Part of a small language model's weights: tied embeddings, a variant of Adam for these matrices.
Each number is 128 + 24 x the weight over its row's rms, rounded and kept within 0 to 255. Layers, rows and columns count from 0. The size above them is the row's rms in percent of the matrix's.

# layer 6 attention output (transposed), 128x160, rms 0.0903, rows 34-62,98-125, columns 0-79
size [ 94  96  99  88  81  91 101  98  90  92  91  97 102  96 107  93  90  97  75  96  88  91  99  84 107  95 114  96  91  96  98 111 109 103  90  94 112  98 115 102  97 107 105  94 111 107 105 110 105 109 110  90 105 103 118  90 100]
[[151 133 141 123 148 132 132  83 134 116 170 133  70 107 179 120 141 137 108 120 115 135  89 120 119  80 123 113 124  90  99 168 157 149  73 137 158 123  96 144 129 163 141 118 153  93 151 122 115 135 152 121 119 102 152 116 112 148 149 109 143 155 117 101 163  89 131 139 149  92 127 130 107 120 166 157  82 155 142 146]
 [158 154 136 119 133 113 154 142 112 127 121 143  95 115 160 123  88 159 123 136 132 101  98 146 101 113 146 121 137 136 104 130 170 120  85 186 140 142 123 147 146 154 148 141 135 110 140 138 110  97 159 155 167 149 153 132 130 168 149 146 169 135 105 115 115 131 123 112 118  91 146 105 133  72 156 166 128  76 141 131]
 [129 119 156 122  85 122 150  83 149  90 131 115 141  84 158 128 113  81 115 136  75 145 101 133 148 109 122 144 134 114 121 165 143 154 114  89 162 113 122 101 133 131 138 154 109 137 131 114 145  90 116 134  94 107 131 124 109  94 103 123 149 109 126 165 133 137 122  64 129 141 127 141 137 106 137  93 151 116 196 148]
 [107  94 149 148 115 115  95 142 125 145 138 141 139 141 121 142 117 175 126 105 161 109 204 114 147 156 121  96 103 150 154 140 151 108 119 122  79 109 127 107 114 137 136 101 106 148 102 137 137 150 112 129 112 152 121 131 137 180 128 132 107 112 124 116 147 114 156 151 138  96  98  77 143 151 125 116 136 147 138 123]
 [164 168 133 113 145 116 125 147 102 120 108 133  92 116  93 120 128 116 107 110 140 101 118  76 108 135 111 141 129 143 126 118 125 126 117 174 110 138 138 101 127 104  79 155 140 112 116 117 184 133 168  91 149 129 126 108 165 148 123 181 134 119 104 124 134  92 108 156  66 147 146 100 137 131 140 125 105 136  73 131]
 [136 101 119 126 156 142 119 167 110 140 140 124 139 142 128 142 123 151 160 118 105 112 136 104 127 122 137  94 137  92 128  57  69 151 155 125 106 147 125 151 116 101 136 100 176 139 178 150 142 132  96 153 171 143 130 112  73 113  91 136 118 107  98 122 130 125 132  98 191 119 114 109 111 182 108 118 105 118 151 149]
 [109 120 117 109 148 146 113 105 114 136 119 115 122 159  79 126  95 176 158  98  90  92  77 143 127 124 160 144 111 117 152 124 153 114 144 113 109 104 114 140 136 146 112  98 153 112 107 184 123 121 159 117 116 161 110 127 143 146 128 118 103 159 123 104 105  91 124 175 133  91 111 126 100 151 103 139  86 145 131 172]
 [164 129 131 122 112 101 101 157 172 146  94 103 120 180 131 111  98 120  95 116 116 110 120 134 110 147 105  85 131 125 122 170 151 121 119 128 113 121 126 107 144 137 130 123 118 174  90 152 170 133 135 164 126 176 120 109 151 135 109  96  90  78 130 167 108 121 146 123  84 132 158 148 121 145 104 122 163 111 165 115]
 [121 130 135 137 131 116 190 131 133 138 114 132  81 112 135 132 106 145 106 113 179  94  78 141 135 104 154 105 123 124 104 108 141  80 112 156 141 112 130 145 163 141 131 144 130 142 120 117 115  98 137 152 147 128 184 146  94 166 180 165 148 144 128  93 131 103 139 141 114 120 132 134 119 105 178 203 133 141 129 119]
 [117 169 157 123 124 100 102 139  51 143 131 138 114 116 134 107  89 123 114 141 101 134  74  93 220 149  91 135 156 135 115 157 128 115 110 105 106 140 130  98  85 141 148 127 124 120 107 122 137 136 136 140 118 161 142 114 123 105 116 108 130 159  87 138 123 153  91 147 165  69 150 143 136 153 131 126 108 103 187  91]
 [120 147 119 152 142 134  94 132 113 154  93 128 129 112 118 129 167 125 112 182 129 106 137 102 117 128 104 175 140 137 110 124 127 144 138 148 129 136 163  86 137 123  98 120 150 117 121  67 161 111 107 108 143  96  87 101 138 135 105 179 143 128 139 127 122 128 119 186  86  84 109  70 139 121 106 105  92 148  64 131]
 [107 121 126 146  75 104 113 148 123 201 108 124 148 152 151 110 118 153 132 159 119  92 150 121 101 167 142 120 128 146 136 128 138 118 141 106  57 133 125 106 116 132 142 114 148 150 102 117 164 142  50 172 144 152 132 103 134 133  95 141 129 102 113 145  91 148 167 124 121 131 135 105 129 141 134 128 120  73 131 146]
 [115 143 140 127 133 126 138 119 116 134 152 141  91 108 107 129 133 112 114 171 145 123  82  93 153 102 107 101 127 108 131 111 102 119 148 139 138 132 158  97 116  75  89 137 140 126 150  65 149 128 160  86 153  88 157 110 102 118  99 150 151 132 111 117 179  98 103 130 131 141 123  96 131 147 145 111 128 162 125 133]
 [131 111  89 145 128 134 148  97 185  74 145 124 137 108 136 124 195 112 157 133 116 188 140 116  94 123 121 180 127 124 175 117 116 127 145 118 157 175 138 124 131 116 135 143 173 122 144 109 130 136 103  81  95 118  90 133 132 118 131  83 120 142 154 133 161 114 144 112 175 150 114 142 147  85 112  80 137 138  87 128]
 [103 127 159 115  90 135  97 160 125 147 108 107 144 145 142 125 133 122 104 134 158  84 139 139 123 170 108  90 148 123 126 178 120 143 118 126 121 111 113 115 114  87 148 126 112 147 126 149 151 134 161 132 135 126 138 141 125 140  93 147 150  87 150 130 140 149 107 102  83 169 148 108 138 149 132  96 151 127 158  80]
 [142 174 142 129 119 149 139  93 134 112 156 102 135 124 132 125 109 138 124 106 112  79 109 130  96 150 118 124 105 115 104 168 176 103 108 127 107 111 117 118 157 102 117 154 111 104 100 141 100 108 170 136 132 128 144 171 119 143 130 135 153  87 158 135 104 145 124 118 108 105 103 124 128 117 150 155 145 127 128 154]
 [152 123 127 122 105 143 121 151 140 106 158 135 131 120 134 103 165  85 113 148 155 110 120 101  74 120  79 115 149 133 119 161 116 157 147 144 148 121 140 119 160  88 122 162 138 113 147  90 179  83 120 117 111 131 105 156  93 158 106 155 117 135 117 156 158 109 104  75 127 143  97 117 150 108 177 123 123 141  98  98]
 [128 178 146 102 107 110 122 136 114 151 111 137 168 142 131 132  97 114 107 115 140  85 139 140 126 159 125 131 155 116 108 140 161 117 142 132 128  69 122 123 137 169 109 110 133 136 105 137 141 120 136 161 145 137 162 135 202 135 141 139 151 100 129 152  99 130 116 113  85 141 160 133 125 112 104 149 130 132 149 127]
 [134 141 150 126 121 135 110 135 105 138 124 137 116 151 107 121 137 107 113 157 126 101  68 145 173 119 159 119 133  91  88 177  93 103 154 127 148 115 134 119 113 114 120 150 126 118 117 124 129 123 143 122 172 107 129 145 124  72 126 148 156 119 133  71 118 125 145 137 104 136 169 126 117 158 107 174  84 126 138 138]
 [131  88 141 132 122 148 159 108 141 108 160 110 154 119 156 126 142 124 124 119 107 170 106 140 139 101 146 153  75 111 118 160 132 139 172 102 149 147 100 137 137 122 136 153 110  97 103 120 116 114 126 116 104 125 125 144  85 117 126 120 105 123 140 147 109 141 137  94 142 145  90 135 108 103 164 128 152 146 124 134]
 [139 174 132 101 145 126  89 148 160 129 138 111 114 119 107 103 128 119 155 125  94  90 130 120 153 133 142 117 129 116 114 132 101  77 122 170 100 128 141 101 138  98  61 127 135 135 113 112 159 128 153  92 140 134 111 120 165 117 115 121 150 123 132 124 128 124 117 119  83 126 147 116 151 141  70 120 111 128 159 158]
 [107 111 125 153 140 143 141 152 129 183 134  95 142 140 116 164 109 149 143  92 126 125 118 160 140 113 126 140  97 140 124 135 152 106 162 142 117 153 123 135 133 105 103 124 105 112 103 150 137  67 171 143 138 139 132 148 127 137 144 146 100 130 150 127  95 132  93  98 122 180 106 171 140 133 137 127 139 106 132 145]
 [120 138 121 139 118 137 124 121 163 128 134 100 144 134 127 127 149 110 103 146 161 143 137 139 111 142 116 150 133 151 120 148 169 121 147 151 133 132 159  76 168 131 102 132 118 120  80  77 178 119 145 142 107 136 100 118 137 168 121 160 129  97 169 181 118 109 107 159  81 153 102 138 161 113 101 135 164 139  80 121]
 [160 141 113  94 130 129 128 122 126 142 124 129 119 123 136 122 132  76 127 145 147 136 117 143 172  90 134 180 148 130 104 108 101 116 114 144 160 150 117  99 135 113 120 151 142 133 124  96 149 140 104 117 119 132 107 104 109 125 152 136 148 171 154 139 126 138 123 118 105 146 170 124 149 110 102 113 117 104 157 131]
 [138 140 140 129 106  92  84 158 171 138 133 110 111 147 131 119 123 113 101 121 134 107 121 117  96 131 107 122 148  85 110 141 140 127 114 133 119 115 121 103 159 102 114 135 131 165 104 136 159 112 156 118 105 129 136 133 140 140 114 140 143  92 111 153 118 123 133 128  98 130 167 122 131 133  97 137 143 131 144 143]
 [148 108 109 172 134 137 127  96 161 115 121 123 129  98 151 116 145 101 141 147 127 182 121 111 144 104 132 158 133 169 107 136 118 108 133 123 155 146 154  88 134 142 128 197 114 131 125  64 163 127  77  94  97 114 106 130 113 146 114 139 133 141 175 150 133 112 133 105 128 116 150 113 155  85 153 123 125 134 136 138]
 [149 121 110 120 124 156  83 121 123 130 119 118 161 134 151 107 138  71 113 173 116 132 139 136 125 161  87 155 136 121  99 170  85 151 129  92 123 134 125  91 127  78 119 174 119 145 128 109 161 119 116 108 112 127 113 116 131 102 102 151 114 125 130 167 125 121 106 121 108 124 132 109 149 143 134  85 118 154 118 108]
 [ 99 135 114 151 106 129 183 147 102 164 122  98 108 112 102 137 114 142 104 140 178  99 101 161 134 118 144 116 134 149 142 110 113 101 120 148 112 147 146 128 130  97 127 116 163 119 112 102 133 116 122 140 183 157 146 133 122 136 128 148 114 115 156 126 126 168 154 146 144 162 110 130 115 147 118 171 137  66 135 104]
 [113 114 124 132 111  98 168 148 118 134 137 129 163 145 146 125 104 139 119 129 121 111 145 135 115 146 150 153  97 152 136 125 169 137 135 121 126 106 111 169 148 176 127 102 127 116 116 168  85  81 121 175  93 154 145 147 151 126 143 120 103 118 106 130  86 139 119  96 147 124 109 141  85  94 119 150 120 124 129 152]
 [144 107 151 147 149 121 104 136 109 132 144 127 122 152 134 154 153 147 123 117 133 138 152 139 114 106 131 105 132 102 133 150 120 129 134 124  97  73 116 103 144 177 174 102  98 109 137 163  89 181 174 121 171 115 157 129 119 134 112 100 111 111 152 111 152 105 141 120  59 117 118 155 130 135 107 120 106 138 108 159]
 [143 110 167 144 123 131 104 113 140 147 164 130 110 113 120 121 148 157 154 155 117 164 122 101 132  95 151 119 147 120 171 103 200 140 129 162 131 147 152 129 118 137 160 135 142 146 128 151 144 128 159 141 161 146 125 162  91 187 111 115 147 115 103 126 146 131  95 112 103 134  80 104 109 103 145 132 126  96 114 129]
 [158  91 153 122  91 147 156 113 147 121 117 127 113 137 128 141 131 119 122 173 101 128  90 162 125 103 121 122 134  78 127 115 104 146 135 113 142 166 139 137  98 124 146 150 111 146 144 155 163 105 117 160 144 107 115 136  43  83  97  93 152 112 114 146 121 159 111  98 177 127 118 143 116 143 114  97 164 122 158 149]
 [ 88 148 137 132 168 112 119 127 129 105 114 146 124 140 148 116 132 128 123 120 137 100 212 122 174 132 120 120 135 124 111 139 147 138 111 133 161 115 126 114 146 113 122 157 145 106 133 102 103 142  91 108  92 145 141  96 148 170 145 166 120 131 124 136 144 141 136  96 107 117 125  98 131 146 127 167 116 140 151 119]
 [149 159 120 150 111 133 125 163  62 155 122 110 113 109 109 131 128 152 107 106 161 143  93  68 106 138 128  88 147 151 166 127 178 169 116 170 129 127 120 120 126 169 122 123 127  99 123 126 154 111 159 133 170 124 166 133 141 195 105 154 133 128 129 136 139 137 111 150  89 174 112 144 148  99 153 129 125 113  81  46]
 [135 117 123 104  99 107 108 151 108  84 145 137 102 134 137 127  82 165 145 116 121 119  95 110 142 120 120 138 131 125 102 143 109 138 127  89 140 138 142 115 112  82 155  95 147 107 128  97  97 104 121 111 128 129 172 139  72 127 166 169 129 176  95 111 107 137 111 107 119 134 138 142 160 104 110 108 129 148 185 184]
 [182 139 108 116  84 148 140  80 159  97 144 100 116 134 131 123 107 162 130 119 124 161  42  82 102 161 177 151 130 118 128 146 155 139 118 124 110 164 121 106 152 104 134 154 169 145 133 130 168 125 126 149 105 140 116 146 129 143 144 138 132 155 133 169 165  94 140 157 133 113 124 167 116 105 120 126 124 128 152 137]
 [159 111 148 137 119 139 159 109 151 124 138 122  99 135 142 123 146 119 113 139 110 135  58 117 118 107 131 109 137  74 124 120 114 180 108 154 130 191 143 145 104 127  99 142 128 141 143 147 214 109 108 156 134 147 139  93 110 106 100  76 131 120 119 147 155 146 130 139 142  89 177 140  92 136 114  82 140 115 168  79]
 [117 126 130 129 157 113 133  99 150 154 137 132 144 131 127  90 120 154 148 105 164 119 151 137 158 113 159 105 130 152 144 119 187  83 120 158 137  91 153 136 151 127 145 137 112 146 114 125 125 127 111 159 104 155 146 154 104 186 120 133 151 135 164 101 167 133 126 120 104 143 106 122 135 149 211 143 101 134 137 121]
 [135 167 166 123  82 115 109 121 135 130 109  98 123 146 171 135 124 113 132 141 125 124  86 105 167 126 119 155 134  80 134 129 122 119 126 124 159 129 130 100  90 149 141 135 220 114 126 161 143 135 139 138  97 151 114 114 100  89 154 137 109 116  93 167 134 140  78  98 168 125 117 162 132 193  95 162 111 140 160  92]
 [120 141 120 146 117 129 103 142 116 175 119 104 154 125 124 173 140 119  74 183 127 159  77 107  95 143 124 181 126 151 114 103 124 158 125 140 128 160 126 109 126 126 123 144 173 146 114 115 202  87 134 134 152  94 127 108 131 123 100 134 125 108 131 154  96  97  98 144 106 117 100 118 156 102 113 130 158 131 121 126]
 [127 117 130 166 109 129 133  92 184 158  89  98 116 142 151 112 129 143 110 197 121 120 106 152 138 124 131 145  89 103 135 105 154 124 147 119 144 171 166 106 111  81 132 174 176 143 128 124 171 106  83 146 104 142  92  77  99  57 102 117 133  98 106 178 135 103 112  76 144 123 109  96  82 172 158 130 144 133 165 136]
 [105 115 147 141 128 128 118 117 125 174 116 121 138 165 147 133 110 145 108 169 134 116  85 172 118 118 119 101 119 114 164 125 106  97 141 125 122 104 180 119  88 169 143 113 138 132 129 131 118 113 173 115 170  89 147 135  99  96 119 126 138  86 152 139 113 120 118 132  92 116 119 109 160 170 144 149 143 124 115 130]
 [126 133 105 139 116 162 128 136 115 106 120 144  83 133 126 106 114 130 160 113  93 132 150 111 127 139 128 105 125 148 133 174  93 134 132  97 117 158  99 125 133 133  85 111 111 107 134  73  78 136 133 105 142 120 151 130 163 101  96  72 125 128 102  97 147 138 193 135 154 122 149 112 116  72 107  89 130  99 116 146]
 [ 93 119 163 149 153 139 106 138 119 126 116 187 144 131 158 126 201 114 125 149 151 105 129 144 157 128 115 120 136  90 150 125 100 171 137 143 147 122 160 158 108 128 161 136  89 118 128 137 125 120 142 102 123  68 104 102  96 141 138 137 121 132 141 109 124 126  98 117 106 151 144 132 123 169 144 151 103 166 141 100]
 [132 141 133 166 128 166 109 146 121  83 145 154 122 110 133 140 142 170 140 140  85  94 183 126 113 131 117  94 110 118 129 116 178 141 125 137  89 133 133 120 112  96  97 139  87 107 128 128  76 100 128 131 148 158 139 178  85 162 118 131 134 102 138 132 119 162 108 112  88 139 102  92  79 119 174 138 110 134 103 143]
 [163 164 124 157  90 182 151 136  98 130 115 123 138 118 142  85 106 148 134 140 138  99  76 121  90 169 109  78 161 172 111 145 105 142 115 146 132 144 133 148 111 123 127 124 114 114 143 126 149  80 136 142 157  98 159 129 129 166 101 145 142 144 111 127 126 166 121 153 149 119 115 111 129 141 148 114 121 118  70  92]
 [147 139 126 136 126 143 134  98 131 115 151 118 175 127 177 128 127 119  67 147 162 153 152 155  88 150 150 127 120 112 137  94 122 135 130 122 119  63 136 157 152 146 121  89 147  85 125 135 122 136 148 125 134 113  92 121 159  86 118  84 126  97 170 162 151  97 115  96 126 147 123 133 110 131 157 134 134 145  82 136]
 [107 123 158 129 127  94 133 137 136 142 110 104 115 136 127 150 134 115  97 141 130 147  31 149 127 137 146 173 117 125 132 120  97  91 139 126 122 141 117 114 107 123 155 164 119 164  97 157 159 153 122 131 140 130 117 149 117  73 129 148 117 128 125  99 129 104 130 133  72 129 167 147 163 135  87 119 124 124 151 158]
 [179  96 108 148 143 129 167 133 153 122 124 104 125 116 135 114 105 170 149 130  93 108 135 154 131 115 118 127 110 134 136 130 161  87 132 126 131 164 114 151 112 100 135 141 102 149 123  98 159 109 111 182 126 149 105 137 119 146 120 123 144 133 126 120 102 134 126 147 170 108 118 106  69 142 154 132 140 110  92 130]
 [ 92 118 181 119 117 127 137 135 137 151 124 112 135 109 149 129 137 133 130 152 113 157  96 113 146  94 130 118 121 104 133 112 114 121 104 122 105 150 163 117 115 104  86 125 131 142 115 138 179 111 179 130 158 163 124 162  98  81 111 101 144 101 152 150 111 112 119 124  56  92 146 108 122 134 102 127 125 102 167 108]
 [137 144 114 126 151 113 143 103 169 153 121 132 159 124 143 167 135 146 119 135 125 149 126 131 144 108 124 146 126 151 131  83 193 116 128 176 130 152 151 139 129 118 141 175 124 155  92 126 177  70  86 165 108 143 116 140 123 177 143 156 124 118 133 163  87 138  94 124 137 139 138 147 118 153 172 159 140 144 134 106]
 [138 106 106  97 143 108 164 127  76 156 112 114 155 120 156 154  91 130 105 162 149 136 140 150 129 115  92 147  90 152 101  90 150 103 127 136 137 139 122 118 136 122 104 135 149 126 108  90 176  84 158 169 122 161 105  96 162 157 118 147 130 126 162 128 126  91 107 174 157 133 126 113 126 152 149 130 142 130 101 122]
 [149 160 124  83  94 119 126 118  71 164 126  98 131 135 130 118  93 108 144 117 186 160  96 110 142  99 117 161 150 168 126 130 110  95 113 119 151 121 122 114 150 121 119 100 153 113 108  93 145 144 147 145 126 138 127 138 116 128 116 113 137 172 116  96 136 129 117 137 153 138 151 147 186  91 124 104 114  99 170 138]
 [ 86  92 147 125 142 118 128 178 102 142 134 130  97 114 142 130 135 119 112  95 144  99 142 145  97  84 130 110 126  86 139 114 116 131 124  91 127 143 104 118 128 130  89  97  86 130 140 174 137 161 145 107 187 152 133 137  55 106 143 124 145 144 119  80 171 133 136 108 100 138 131 132 125 101  88 105 115  98 139 113]
 [124 106 108 141 164 155 136 125 133 182  99  93 108 130 125 106 108 118 153 133 161 137 143 165 137 103 117 131 123 159 124 132 123  94 127 127 175 175 130 128 134 104 128 148 102 160 137 109 175 133 115 143 110 144 135 128 105 128  89  90 157 108 144 102 111 136 152 129 173  93 127 103 145 132 151 128 147  77 176 124]
 [168 128 127 145 123 179 137 137  98 119  97 141 144 113 138 147 139 105 103 182 134 113 102 150  70 185 101 151 156 130 100 120  67 135 117 110 131 157 127 156 109 109 114 130  92 150 145 134 151 110 136 116 142  92 125  86 130  88 121 137 122 135 118 133 106 114 111 148 149  94 137 118 150 151 114 136 142 140 121  86]
 [125 126 149 145 103 147 141 104 164 143 114 132 119 109 111 120 150 155 129 166 116 117  69 127 178 105 128 130 119 126 155  99 147 128 104 155 150 155 178 136  74 115 149 163 188 152 127 115 168  70  90 129 116 161 126 126 108 116 118 133 126  85 136 161 115 133 113 124 143 167 107 109 111 188 172 171 123 104 164 113]]
# layer 6 attention value, 64x160, rms 0.0884, rows 35-62, columns 0-79
size [ 96 105  97  93  86  91 109  94 107  95  96 114 100  97 106 102  99  92  98 101 100  95 100 105 111 103  98  98]
[[103 126 128  91 175 103 117 159 127 135 116 147 123 140 138  96 113 143 117 122 100 117 156 142 143  96 113 143 144 138 157 114 127 134  95 124  91 149 152 162 133 126 125 116 117 154 155 123 173 138 166 176  98 135 123 149 136 154 132 133 174 101 136 156  87 111 151  85 160 104 114 109 142 104 133 127  79 134 111 115]
 [ 77 136 124  88 128  89 147 133 110 153 130 129  91 135 162 167  87 139 186 113 150 138 124 157 149  97 116 141 140 111 142 103 148 100 115 123 127 104  97 117 110 115 163 114  91 112 116 117  86  81 134 139 105 100 152 105 105  88 156 140 149 123  99  98 125 130 126 123 137 140 130 162  97 115 142  95  94 140 137 110]
 [141 131 101  91 101 173  49 121 123  98 145 168 122 130 128 131 132 118 108 173 120  97 116  99 115 137 150 176 112 124 126 161  92 147 164 117 144  93 144  88 137 136  97 142 147 154 157 112 149 123 113 105  98 120 129 110 136 133 110 131 136 144 122  99 105 118 106 118  94 138 131 110 124 113 176 142 142  95 130 138]
 [159  79 158 180 143 108 137 131 141 122 111 127 144 123  92 105 125 129 138 123  76 145 126 109 146 145 126 136 125 117 158 106 142 188 170 126 161 148 133 168  93 141 124  99 136 118 115 193 148 173 129 119 153  97  68  81 107 148 116 140 115 127 119 119 136 120 119 134 179 140  95 115 121 149 169 121 122  88 132 144]
 [107  60 115  88 122  91 169 151  91 118 110 116 121 117 103 177 166 134 167 127  89 118 142 133 142 119 126 127 114 117 103  74 132  91 126 102 131 139  80 130 142 138 117 164 137  96 181 106 115 137 109 105 186 129 166 134 105 149 107 122 159 123 139 154 138  88 162 151 111 114 140  98  92 163 146 111 157 129 140 139]
 [ 83 159 139 136 110  99 138  94 159 131 115 128 151 148 119 117 142 131 145 122  85 121 124 143 130 122 107  97 119 131 109 139 136 158 114  95  85 138 112 165 141 166 116 127 116 125 129 138 172  93 143 109 176 107 161 127 105 130  99 129 141 117 118 114 147 124 159 144 132 119 118 138 113  88 123  97 168 164 142 126]
 [146 164 149  92 113 137 136 142 127 155 166 124 137 131 143 174 102 134 104 130 136 107 122 112 130 156 125 156 142 141 114 118 113  87 133 131 105 108 110  72 105  96 148 143 107 126 128  95 173 157 155 164 146  99 140 114 103 114 112 164 148 102 133 115 111 109 147 114 144 133  82 131 156 118 147 102  84  98 127 127]
 [136 137 155  96 142 132  94 140 123 124  87 137 112 158 122  81 129 146 103 117 100  81 165 144 106 126 109  95  78 114 117 137 104 138 127 110 137 152 130 146 153 111  95 115 171 177 160 131 110  82 151 156 133 176 135 153 117  88 184 121 124 128 108 109 146 116 125 114 124 140 101 161 123 100 175 138 126 115 133 132]
 [ 92 156 131  80 122 114 142 106 138 155 143 165 162  97 150 139 145 153 101 125 106  98 114 144 124 154 128 152 155 150 137 164 141 139 103 117 131 146 142 133 115 138 137 134 116 137 145 166 103 130 115 125 112  97 134 117 151 161 127  74 145 165  92  93 176 128 141 123 130 124 115 103 138 140 109 130 164 109 131 144]
 [129 109  82 165 110 138 142 171 163 101 152  91 152  93 126 103 168 109 164 151 136 143 111  96 160 127 144 132 174 152 171 130 149 129 134 148 143 131 155 164 125  96 121 108 124 117 114  73 187 100 122 141 110  69 114  96  98 153 112 136 136 138 134 141 147 118 121 144 172 110 118 109 105 108 101 169 111 125 126 137]
 [134  80 132 114 105 177 109 162 135 164 113 166 142 136 156 116 110 158 126 173 126 120 146 125  89 103 145 117 143 136  82 123  72 103 127 132  99  84 149  93 167 148 118 137  90 135 122  48 207 142 103 123 147  99 145 130 136 114 140 116 144 138 124 127 157 156 152 130 104 138 122 116 108 139 107 118 131 144 115 139]
 [161 113 114 138 148  84 143 169 139 111 130  99 137 112 135 112 134 133 146 119 135 158 116 153 111 110 152 114 116 100 155 101 153 110 122 153 152 136 121 158 106 123 154 112  91 149 107 160 155 133 116 163 116 139 103 132 135 135 164  95  72 139 112 140 136 103  82 136 168 121 100 100 153 157 112 123 128 144 146 135]
 [169 161 135 204 137  95 190 111 113 128 111 121 116 118 110 110 139  99 133 138 144 161  97 185 134 120 112 133 138 130 136  96 131 149 107 146  96 139 118  70 106 149 126 124 129  77 126 159 128 129  66 146  95 103 133 156 125 123 111 156 100 104 167 111 133 128 150 141 146 131 175 115 115 141 140 130 119 157 128 114]
 [138 107 124  52 113 110  66 147 120 130 146 109  99 139 129 147 106 143  70 120 125 107 135 115 162 110 117 137  76 100 122  85  95  86 177 163 142  77 145 152 129 110 127 152 113 161 157 122 144 159 124 114 129 147 114 103 131 109 131 126 129 129 102 117  64 117 105 134 105 127  93 148 132 117 131 150 137 124  99 127]
 [138 138 108  91 155 120 123 131  78 109 149 135 134 156 110 151 120 138 143 110  96 135 127  88 153 110  98 129 138 100  97 131  92 124 126 117 100  90 123 156 107 127 152 127 100  97 113 166 107 124  88 109 104 153 106 129 156 147 172  92 136 167 150 164  85 106 105 141 128 128 153 157  95 114 160 131 130 159 138 132]
 [137  74 154 146 171  60 145 121 131 134 123 123 134 108 108 133 151 118 143 138 147 153  82 160 161 168 117  91 154 118 128 133 205 161  98 133 131 169 149 127 102 174 130 148 107 100 127 136  97 145 123 203 134 109 110 111 133 126 126 180 116 157  94 147 120 118 145 150 151 119 128 148  91 130 122 144 149 105 143 120]
 [165 147  96 104  91 169 124 129 113 177 137 111 169 144 177 122  97 130 107 131 107 148 112 106 126 124 108 108 147 108 161 152  72 117 163 165 123  80 133 159 106 119 105 143 116 155 156 124 160 138 159 143 190 129 150 148 134 143 149 119 133 165 127 135 155 127 129 112 121 132 119 120 125  84 123 124 125 155 178  98]
 [ 92 144  83 128 148 117 143 129 116 145 118 106 110 102  80 155 139 141 143  88 136 112 119 145 103  90 169 112 149 126 160 125 160 104 130 174 155 112 115 157 126  86 127 138 118 148 101 135 139  99 157 158 125 120 147 138 136 169 156 103 119 138 150  92 142 121 124 133 110 120  99 103 155 108 105 117 104 149 143 123]
 [127 146 137 136 183 104 142 151 122 147 119 146 108 127 116 147 146 113 167 156 170 175 131 123 129 129 100 113 114 122  56 155 150 141 140 113 105 140 120  89 139 162 145 120 119 105  74 162  81  95 157 129 125 118 142 117 135 101 127 101 131  77  90 152 141 132  96 150 147 127 144 158 110 134 125 129 155 135  83 124]
 [144 132 111 118 161 122 120 138 134 149 148  82 177 103 112  96 142 125 125 132  97 130 121 151  95 126 155 137 151  98 129  84 136 101  98 100 158 107 140 129 116 110 168 119  99 161 133 132 199 166 150 110 132 138  92 120 132 159 170 112 164 121 157 160  95 123  84 143 155 115 102  82 152 153 103 130 138 172 160 125]
 [133 111  97 146 109 132 103 135 160 135 155 130 146 151 139 157 113 126 171 142 120 113 142 115 138 133 136 131 125 116  84 149 111 115 114 133 133 168 107 146 125 101 107 121 135  86 137 137 121 111 111 118 123 130 148 125 107 113 152  65 149 120 110 152 146 113  84  82 127 136 113 182 146 132 102 139 129 116 106 165]
 [136 175 117 136 120 159 144 141 138 129 147 138 150  94 150 118 141 114 141 168 137 200  89 119 151 187 129 132 143 129 112 156 159 114 113 122 122 147 177 109 171 106 111 132 122 173 154 118 146 126 142 106 111 117 106 133 138 118 133 134 132 122 123 168 134 146  49 134 140 139 108 152 123 153 132 151 138 139 125 143]
 [ 98 140 115 176 113 112 131 139 110 121 100  96 126 105 129  78 135 126 153 155 132 124 119 169 138 165 105 150 154 129 146 122 185 120 106 121 139 187 170 123 130 110 132 134 134 109 155 111  85 141 173 134 192 102 130 151 130 136 162 133 153 117 136  74 129 131 135 128 124 137  93 103 122 194 128 127 137 102 119 134]
 [128 168 139 111 151 118 151 113 102 157 152 151 119 104  99 144 137 140 119 111  81 123 111 109 127 143 140 138 132 151 127  95  63 110 151 142 123  89 125 145 110  98 164 155 122 145 118 101 146 126 133 134 135 144  99 134 156 144 168 128 135  69 121 117  62 105 144 129 100 141 119 134 148 127 176 135  81 100 107 161]
 [129 148 192 144 151 119 128 154 151 114 147 137  97 113 149  81 117 129 186 133 166 117 148 201 130 144 113 164 191 108 106 115 149 132 118 111 125 141 134  85 130 133 126 105 137 102 113 116 130  93 136 178  93 125 127 118 126  77 135 125 131 104 148 106 135 115 109 132 116 132 124 138 126 124 140 150  99 156 108 128]
 [121 153  98 143 146 104 139 126 153 131 180  95 135 117 148 101 150 102 116 126 173 124  89 162 175 151 138 135 162 117 139 107 164 168 135 150 164 120 126 124  85  89 139 151  92 104  97 112 121 124 125 149 136  92 147  69 134 142 101 134  98 146 101 152 135 144 134 144  97 128 134 136  87 146 124 126 127 137 127 161]
 [101 111 126  95 119 144 163 131 137 122 123 107 127 122 122 126 151 155 142 146 125  78 146 171  89  60 131 129  94 110  96 129 114  94 131 108 109 123 127 128 140 151 111 137 103 175 163 155 138 116 101 171 124 127 113 140 141 137 142  99 108 104 127 150 159 117 138 114 147 139  64  97 144 153 104 140 125 113 153 120]
 [154  96 144 123 103 135 141 137 117 153 129 145 158 153 124 138 121 131 148 160  88 154 149  77 115 135  90  50 122 128 123 157 104 181 137 142  87 130 162 140 129 148 102 124 139 142 133  93 114 107 135 127 142  97 138 175 120 120 128 123 166 119 113 154 159 126 129 105 106 130 188 167  97  77 135 139 128 142 144 100]]